Part of a small language model's weights.
Size: 16 layers, width 384, 12 heads of 32, MLP 1536 tanh GELU, vocabulary 4096, 30.4M parameters.
Architecture: learned positions, biases.
Training: a variant of Muon for these matrices, 384M tokens, 5855 steps.
Each number is 500 + 40 x the weight over its row's rms, rounded and kept within 0 to 999. Layers, rows and columns count from 0. Numbers have three digits each. The size before them is the row's rms in percent of the matrix's.

# layer 2 MLP up, 1536x384, rms 0.092, rows 1274-1307, columns 192-287
103:574500495439578574536489572502536475541519471512479507493473450494496533552504549467567475511451515525446547513429465475496513475518499518472503436582459395441464485483534580519494507527471526483482440575469525520490509461572493480565479471483443480521514456499452468517440533503451445515
094:448517468526528544498533481481475543564485460469420539465565521487532525497493590490495445490518495558531539413550482551483485550519566464513464506504434470520577487473532456468444528469505474492493535494545533491495508444536478497476559486447542498556523397449515533544525550484534455496
095:539510469499563491464513533462454531527492532493481606490490447557484476542475480502507442496526521451508534511502439475534435496470475503564587534466391520470493587467454529587463475566497500540544513546525445521434501556497494503522551515438487439408517426439441457543509490486487411492
104:518455501513498518529387439461507421515518513445419536493445461504541493447508528526558522404488483582562549563417502586496495514544556468524579525477520524499461478571503459497543476468521526468487479528531391529436507535521495578533455492493482443565450492460414486457451491530518555461
101:455471489485474473489511514528494479542518457466522489529519476455568457547539640390474458441548532550483546564552475525522543544446486500534484452505493536465475523477549535545519478496561488486457527520514484448505514448532539566532470519501523496464489490415499409583526455499507507488
103:506576430527487492623529500587496518466537594537574479471592470500577502476512472486551534497459511461510548475477545503491500518486480526443445537528543522490428538501568500540468552562549528470554544448476509563501508536453497472497521555510522535520444491511499495501564449498474484475
100:517549475528509440495558548449453517504451480425515487430419510491533513532565493530567525446510521512435555569519460500483496517506443517481510526543458564465398477493501418557529464456513530468511503530548455506509502559513463475494511465517512544573497468476510528485480543539446447531
104:486539469523557543518493483475454566547516521530437454446507486470588531485576475510561513477482463508496575492521520539437490516530426513464528474625499507482473514496512517513559574477451532462480463532493549528488518518510559437409511509503511485581566497490527506555548522491429509541
099:560563493570487487463549508550464556463491579508543527490545510486464501495527474499511581588570474547559531492478513512469444510517478575501498532475498537469455455495450478577538501422458525538544540584446520504482473485479525492486548440450433460551513461538498496460513595538535486474
092:468503493477418502492498511503463494535544476481471521491447504519506576620502504481454528543493485538404492481482514472524538490555472481494540473513488492488582499525468477535481501486450543523436420591508477483499486487517552514474493551495491486497518477495387505454475513486534523492
103:516489521550473473548548499495460532514520524473514492514421514505517470556592457511525470540480530497506476514466562438499518533414522540510544531482496501479464517478462577574425538441505477490492476443535471550499498432465452465459462443475511495510523523480532544468558558511577457470
100:567571456506476561493519491546447527542470486500525483489484565510466530524522489505469484505553433521503497453488431518487508544555470551511604479488541468471575492446498530543533494465508466500477492583477546469508551550535524526516541502499441536497461541436467490519467512486495449528
097:474480509490508518514449524454547505502526521524493518534444521526527536513483519534534413512469435432472489498481471496443511447554484593487559525543519518430523452539425501465487531488495493578485549512469493521553527514498527522472542529468475455459461539499466476520449496500584411507
095:492603507423429462482498498444470544481477534503378535528521461559469480485505518544490469502455540496521489580481494488470502469481488421524520587534512491515504468512568507479504514464509589538441497473502490503542486492621515499483524498494510479475539497453572582450490555583507449508
095:545501484490447566522612489516451565507457543459530506500538486477523506552479473494471458476446450557549503516461556424488490490470472492534462522443537483539479513467490481515538505470537522479505490471508532550480568474500532481455442533495531477492468414571494584540480469479518566493
097:473487480507492528467475486519475575561514533485597518544540480495484557490471539540468421507473576442548529535517508472510463463460461454457567509492467510514520458578564539509524452505515433510549491474546554546481506473509551563553548550501478420564480512514404484540519440427543513497
106:475462461434513516511540509492534488522507459521546451490558485489537503530511491449449491524531473523504534522493472515482505521500507478490602509572488528498523476490464504489483462494534494533496516534500541492520497571492481563560520509591479486438461549531480502459525488449494498522
101:558392488468499563489494459410494523526410541428503494463481448584574496522534565535488516495543423527530441530471460447464467472488452517561481511563535467447479498497603507480504476486525537534513471425477457456440516478484453476476517545490541477555534473493499463536555483481561450564
095:546457473554512477503466512520530476529460431577490529548521453505542585437466450502411576567563516451511560530550469467482469518523476534483499515473473423551559530426492434578554513492487502476463533446404528516553476462523445522538512444514539574521524465528555504481459548487571448599
096:455604495495506453453444433466474479498486473559453517512477430472482487563461477505445566503465470544574463507488503493517500524445494513487512549525534562556505432554502519567525488448513455538537523539482447492516479469480508506489483504512466543526481510486499553500493527493495469452
102:529538464542453521492507506421487528503480414535525452382555555479496491549563580518440502512522483499549454446465478485427508470447506555508504586439563478589475579492514519457521494527555461476460534512535492495541486557526551460525443475500497520467503492525471604493511441531514555489
103:497492490552498448450505587511537397578465413557474468468471553498595482518548509489538539498534494576499462445508425485487465507538542473526533513536569502533495573511426520462470488479536470486543443488536486483513470449594430465438484507464533473497521481534482440500437518486484499435
096:470476469541506515463479461464465466583462481478509482476550586527486529501439452550505467538530516515523486503464473522436505495489517575509480472477496486450518459527485435471433420442467435414468472484478467472428523522535532486600611497540516458383542573506443515560458546545495552483
095:501545549531450552461538470498489476487474499543439502448526544525521490585495525563503486527493539545513479498548508509518545550453517605487528448459480503464546522504490473504506459479552486501544488538439538476502490541445532544530533461501515543546465468504482562384556473513460524476
100:538495540549450466524463492518449449457508537491537417557534457537523542470561465479553550454484511417484513531462483474500433513469451444507463457522506488532521492466529483487475506518511529531512559518414535484476516511529540469483450441498542438551484437470554565477486440563530466549
100:537469480527487457468567456501515528581451481497449455511441522538558458500540487467478533452425440544543461553431550442483471441499506570574552560539457487522457523511460553465502427483483501525471500491463511504493451502518505518521507441511452547487473553489468502542499484422479496502
100:450498522516499493500506510545502519435595538423560522490515500521518498455517478432477494468506546568500508464437493437522521476497547499547587495468586483510546459389411480506446477444467581466543532511496517482475443493441475517587460480408424481535472509511545439539422543470566499512
095:529463506492493579506493512461479468496502574531492478509451482518516587483512529495473496465412579536458520517457574475441482515457458517473503530542583528511421533560508557447538464506477436431494453510508521524553512566561423484552459607461495404528489480522474437483525466590506495556
103:522519484586492518486544515539528490482524590509525536478580517485486387460477495515478504454467450561515538479490508502481529496493468522525417475523497445461497488496465519585548496540475541451478488537458568526478438513534466540550610496540531498506449533491484387479490510530455473529
110:538506465467563426494490583514568513446440524528475498503477506494492498536582554526507528553523479494527492521595455539429546437539498518525515449523512485497543565498513524464466478551472380468528502525488527542514496440452455546419534496528553408522525545467493486471443527533436407480
100:484497569486489463487440374499521497445527472516582509553548469510487492465509535457537499444512483442510538579496481542490486443469444402519445490590500452482490529491515528491493453513480509539537535486506514474513516447517525480526496524465475485425487461514559508528555521479417461477
092:456551462465530417455492497496370531516495491518486497412487520533465471500530514465451465488495460510445534515495517498527438444503521479651538510474507490482472488462503522493483448469519567479470475546478416397459496559482537500491522527531507483497439577492559480474513481478466447515
094:495483511546485501481460512445454484484486483400524461533463530542558527536550578558518482523486507467512571455517518354535516530491583517497465561500497484509476466557540507505472516473453482481537517418451533517429514568513524449447467460485506525521567542506455526542473546501524559464
095:525534559526468510513471481427453468480452488478472476484520562439481467422470605505463496489543507564467543500547459492506444489482486574484538494444513512430534538498441427472490487414505411481477469446468454413397450564432502493472420502566536498461522516496484442495486487492521442509
# layer 2 MLP down (transposed), 1536x384, rms 0.0393, rows 1274-1307, columns 192-287
093:470555506457438488512558477511489512443470550475526491462504507537470485476488527436506485549546461502455507549497486504426457467504496484521523445509459542555492517491451462477546448510465524481463513490525419418531532519495493511471533407456553520546521478412452496510532530475503549540
097:488489518488443520524481463535469550485462561512550515473481503513496531493442491531573546547494526450464444528492534576563555519534465544453455508457517500447462522508490532501525450577534534482476486452495472524454511450538536479529459501487500517463461520516466431490494480505520484596
100:519559511436498545572504514472456427526500487519506519500509495482440564476508529525453602441551538474447532533502493513499544572481545542511536522548589536551476515460511482550540494487499489450495447447482566516537483504503500432475581505500544561523423517569471491530512500531513494556
104:517435469606488485527503517465510460462452560470448565544530536515451493549480469414606515498439510477530520515592499503521490480501510493530440512414447461387542448534564470486527482530457511446531525498532473546429469495561507445565483456446536471488490514535480481473435521517542574494
096:523452560506487540561478552505471514528520473475483481443476519527545531463519457525563500529460426554505511412462464425486455491454424496465404519509485473558558479410535438473495520444449477413520449484521519471468488519475451511547491527494445556503431585489456547467554474499523449559
106:506484470477460509477458570541505523540520450522511509539528576489570489498506543472556537533501495496534452472465551584490562542542442511466444498482510517521523482476460450490507555394523535443549518565546570495500531549508543459463507444482472454438551532554515475549517455520486455474
100:506566507482482458479417479510542505524509511540471540574463507544407450533438518499573505516434491550453502494524511471489504521519454515519520494482492480492487508420516493466458514459556487500522486530515585531459404533529520482476547547499458547448588541509467501452547577459445465479
101:492545481489504487499516444440536495537573512487485534469517539505468525555492472490537548526506571445571468480472462463473517499498498520463517498468548524471410557463490499544480469451460503454514425426520527458485498491512513484452479522568533484533440454473517520509542544498538415406
095:475535479497463501488524492481532477535547432521442441436435496506513506525564492483479516490485581481490540523571445439478524562506513510455492527538456509569420501547463482525522493423550447486453498503453489483458448431519506514544523500475495547502432546529492501480507547414481495476
095:482472444475444542539494532515503459503466542528477504447562503484517507502487473489474557456504425542574481459454460465548510476552522531490509532480531515518470544499549586451470499424449531496530471471494544431473514482431423529460570499474447495465487600517484490532513516468546504455
105:590521523426533468450478579538485570490540489503523493514419552490468462483508414522553485547442462514497549513470549478486535536510515507491550490508487465472457486430499497498487526564535519479419517500503424462513513573512468513474518540462482443489448454498422495481519502477534450559
104:520471508538487536507540507502403495463536489542486454526503412491493519582541490524481477493486405501542496476508486457499499522496515411451518438448481451511475456538533428469487552517469533554488460536507500444542499472457435520504421415534487545499441469477599495429532497505480514505
094:503503468508525451492514466507498482554490507451531439467527473433500498496519514479486550462498575512493453560433467508546476549423510392500473576533547484576534490571557453463541508535565518504490440464537519473515497473597542529480441513496517542539542475496495469457600494476459548494
099:458506517461515481596446481512450424543453494458561473531497465490475429539458468478512523505535470513509465461522483404501533543543505558606468426409540527499478555515443497592542424479432483499523503512539530505462574447541530522511526537409459533477436553460498520478524469513509598470
097:506483474561521580462518458508535471567481407486454481492551552518458480470492547483503515458525494448500518542487528473500497449571594463431465465508489528535446445475518478509470583544484557468555553556541523513501472540562497472481501588512468484435511425512458477432484516473496512483
098:523543460547504584464537485560471494488554514511530457545512451447534570467496547560533560538539513564484561504527530586487452468511513431463412498475433424449487482460478451480488520492403502471533522468533464442480539486537468460486470537472463540497562547473546565535485507470483468527
104:495522505500479463478486482454483495464516577435518523515451452531487448541509471493574512523463551602467539475477511500528524461511554508486477494569537517530549487554514479567525470489453381457454458547475501552417512517491401528531495577519561516631488416478485490553485563553409532476
097:459493542488531559494460508477471493510515481488531498508462524534513434519478522515491466569441480508449449544463492458463457478513534520469549519508507566489537499517557517477509518434552507557504511472546509499533494554561486482460509486516504543619443489532469479490520512493532527494
102:519508471614491520472508477528570508557434482489492563491450499488489449581467540526495524501443536500448511497405472573555500500497509508516521535455482463508473529443505560451586546587505467535430535451490492460502460507428434498416466533483434503467545533578514511492526447525472490489
095:471463426474550600509595532594499472495515445460491439527478500468435526464457493510565530506501457454474523475479490545495536476518508496521503533515473411550549476477444513505506488485458484392464445471512491485407439499453496399487538485541536440573533449500523462490558481559509482540
105:466519474470472495481434461460566474520458523482464516524475508505398534447492500523532465406448507444465495492520443499463527546483428491482533491579517452456528475515456429451556458496463505510528549511512513513559510494513534561490548490525457434550468485539507485548491570507517541468
103:553534581513504500529395560532532492458463509449493443468516546493465470494487503493508507616595546492476503489487485542482437452555526478490418443508470492487549504518497503499601498540517517509543438454511543474499489424504435578521509521508461502477544466529461562544417490528504527421
100:489587487526452520477465421481469481493584515487491478517481524526512396512459469527507513534505489566521510491489522546529548500558566539561579473424552555578501458492455512487512577510471450538541503519496500382473475497546474574553491558463421586481507483549462523527513504470506563504
093:445482479516526452531442504525604479501519497481509446458486451386494486450492537440432546448474489551498524487498480537494485496568532407501524560565502489498463410530484499620500550503511449538536560503515542550509542458500427459570472598433473542489544535560546444476439519491485430453
100:516588446514509503452479478416576460468477512523548501486543463518473444477565459494521522475507518485525530501525514550521514420523432530454535501530470453459546436475514490477580505404480533545478532529492493498505506485513509466502440474456549464539488469536514508584511509546519526464
097:485538506456512467446500564528476549501460501520495454479505394510473457521497523487592561533476433482472472499560448472544476535526483520510475505542501483548476550556517509503495524433501518554503465515604492515483485539448546524492534518475579518519441478550543573469477551507484533426
103:466441534463535496499428567456537487511506461559450469484486497515524579511576515578454558455576486532470439521569491484494449479527487548482495478534533433535498540481371495497479543522450529409488531517529547449485514517440457556441565441554550493468511507494544479479515490600464547483
092:498452510455509496505557478454464484575567490458547493519522481487427453511475511504458470530559525504527549528479397524538501447570457442484484490491453511536538471503580465542411562498513567538536565520485439491446529512513482494532435446577496539514502440499536521536526459403507529482
100:444453558509523462459471522514494523495473487514552434443479537441480438520555518448512484449480478459452497480494426520503482495533598531436500519463520540489467481560577443444460528577581463506518490510546514516472502523547440509511493528497487568480539459469541465467427488507494482485
109:471450488525508509537460477471508481511536491520461443564450483466499492544549505504470522525470457492468483474605567468563582546490445526541436498513449454468488486487412542501482449479528476595496441484498557505511490589501532481443476435594468485386558477483508470524450480475464531549
099:484492601533539488515453553601502579514509376479430540564539463488437499563547495499474502490515424526499429551437467472468471509445478553441563541550504507491529595478524559500494466510519509441492539502499449449507503538446472595507487503469484523520456535499500546549501484565534547503
096:500445452531477527503465594480443494488449471591533543559425475511480461559490424529473507443495476533526508513466508442469494520459482548466455546551490561527508528510462493484539505462551521534474554506548546575471507513534565489496482436444512504474509453452431490437406509505513545468
093:549490469523485480529551503551458519530499547540517475492558513431483451437514530497500556455556486535459489561515507622471536484538480510521493556506445532512455470419437464461492486557430516484391451521448466501540527533441476560482504527489467505499507508473498544528518439554480469497
098:463452461462456479462521554429551463515524520478459536498464454423493537413551522614441561539508526556475467522513471500443525480471545558499515564520481550513552495487557491442484577416458557490504496497522454491530499469501492496507473479489517489526566484552521507464463493517461544513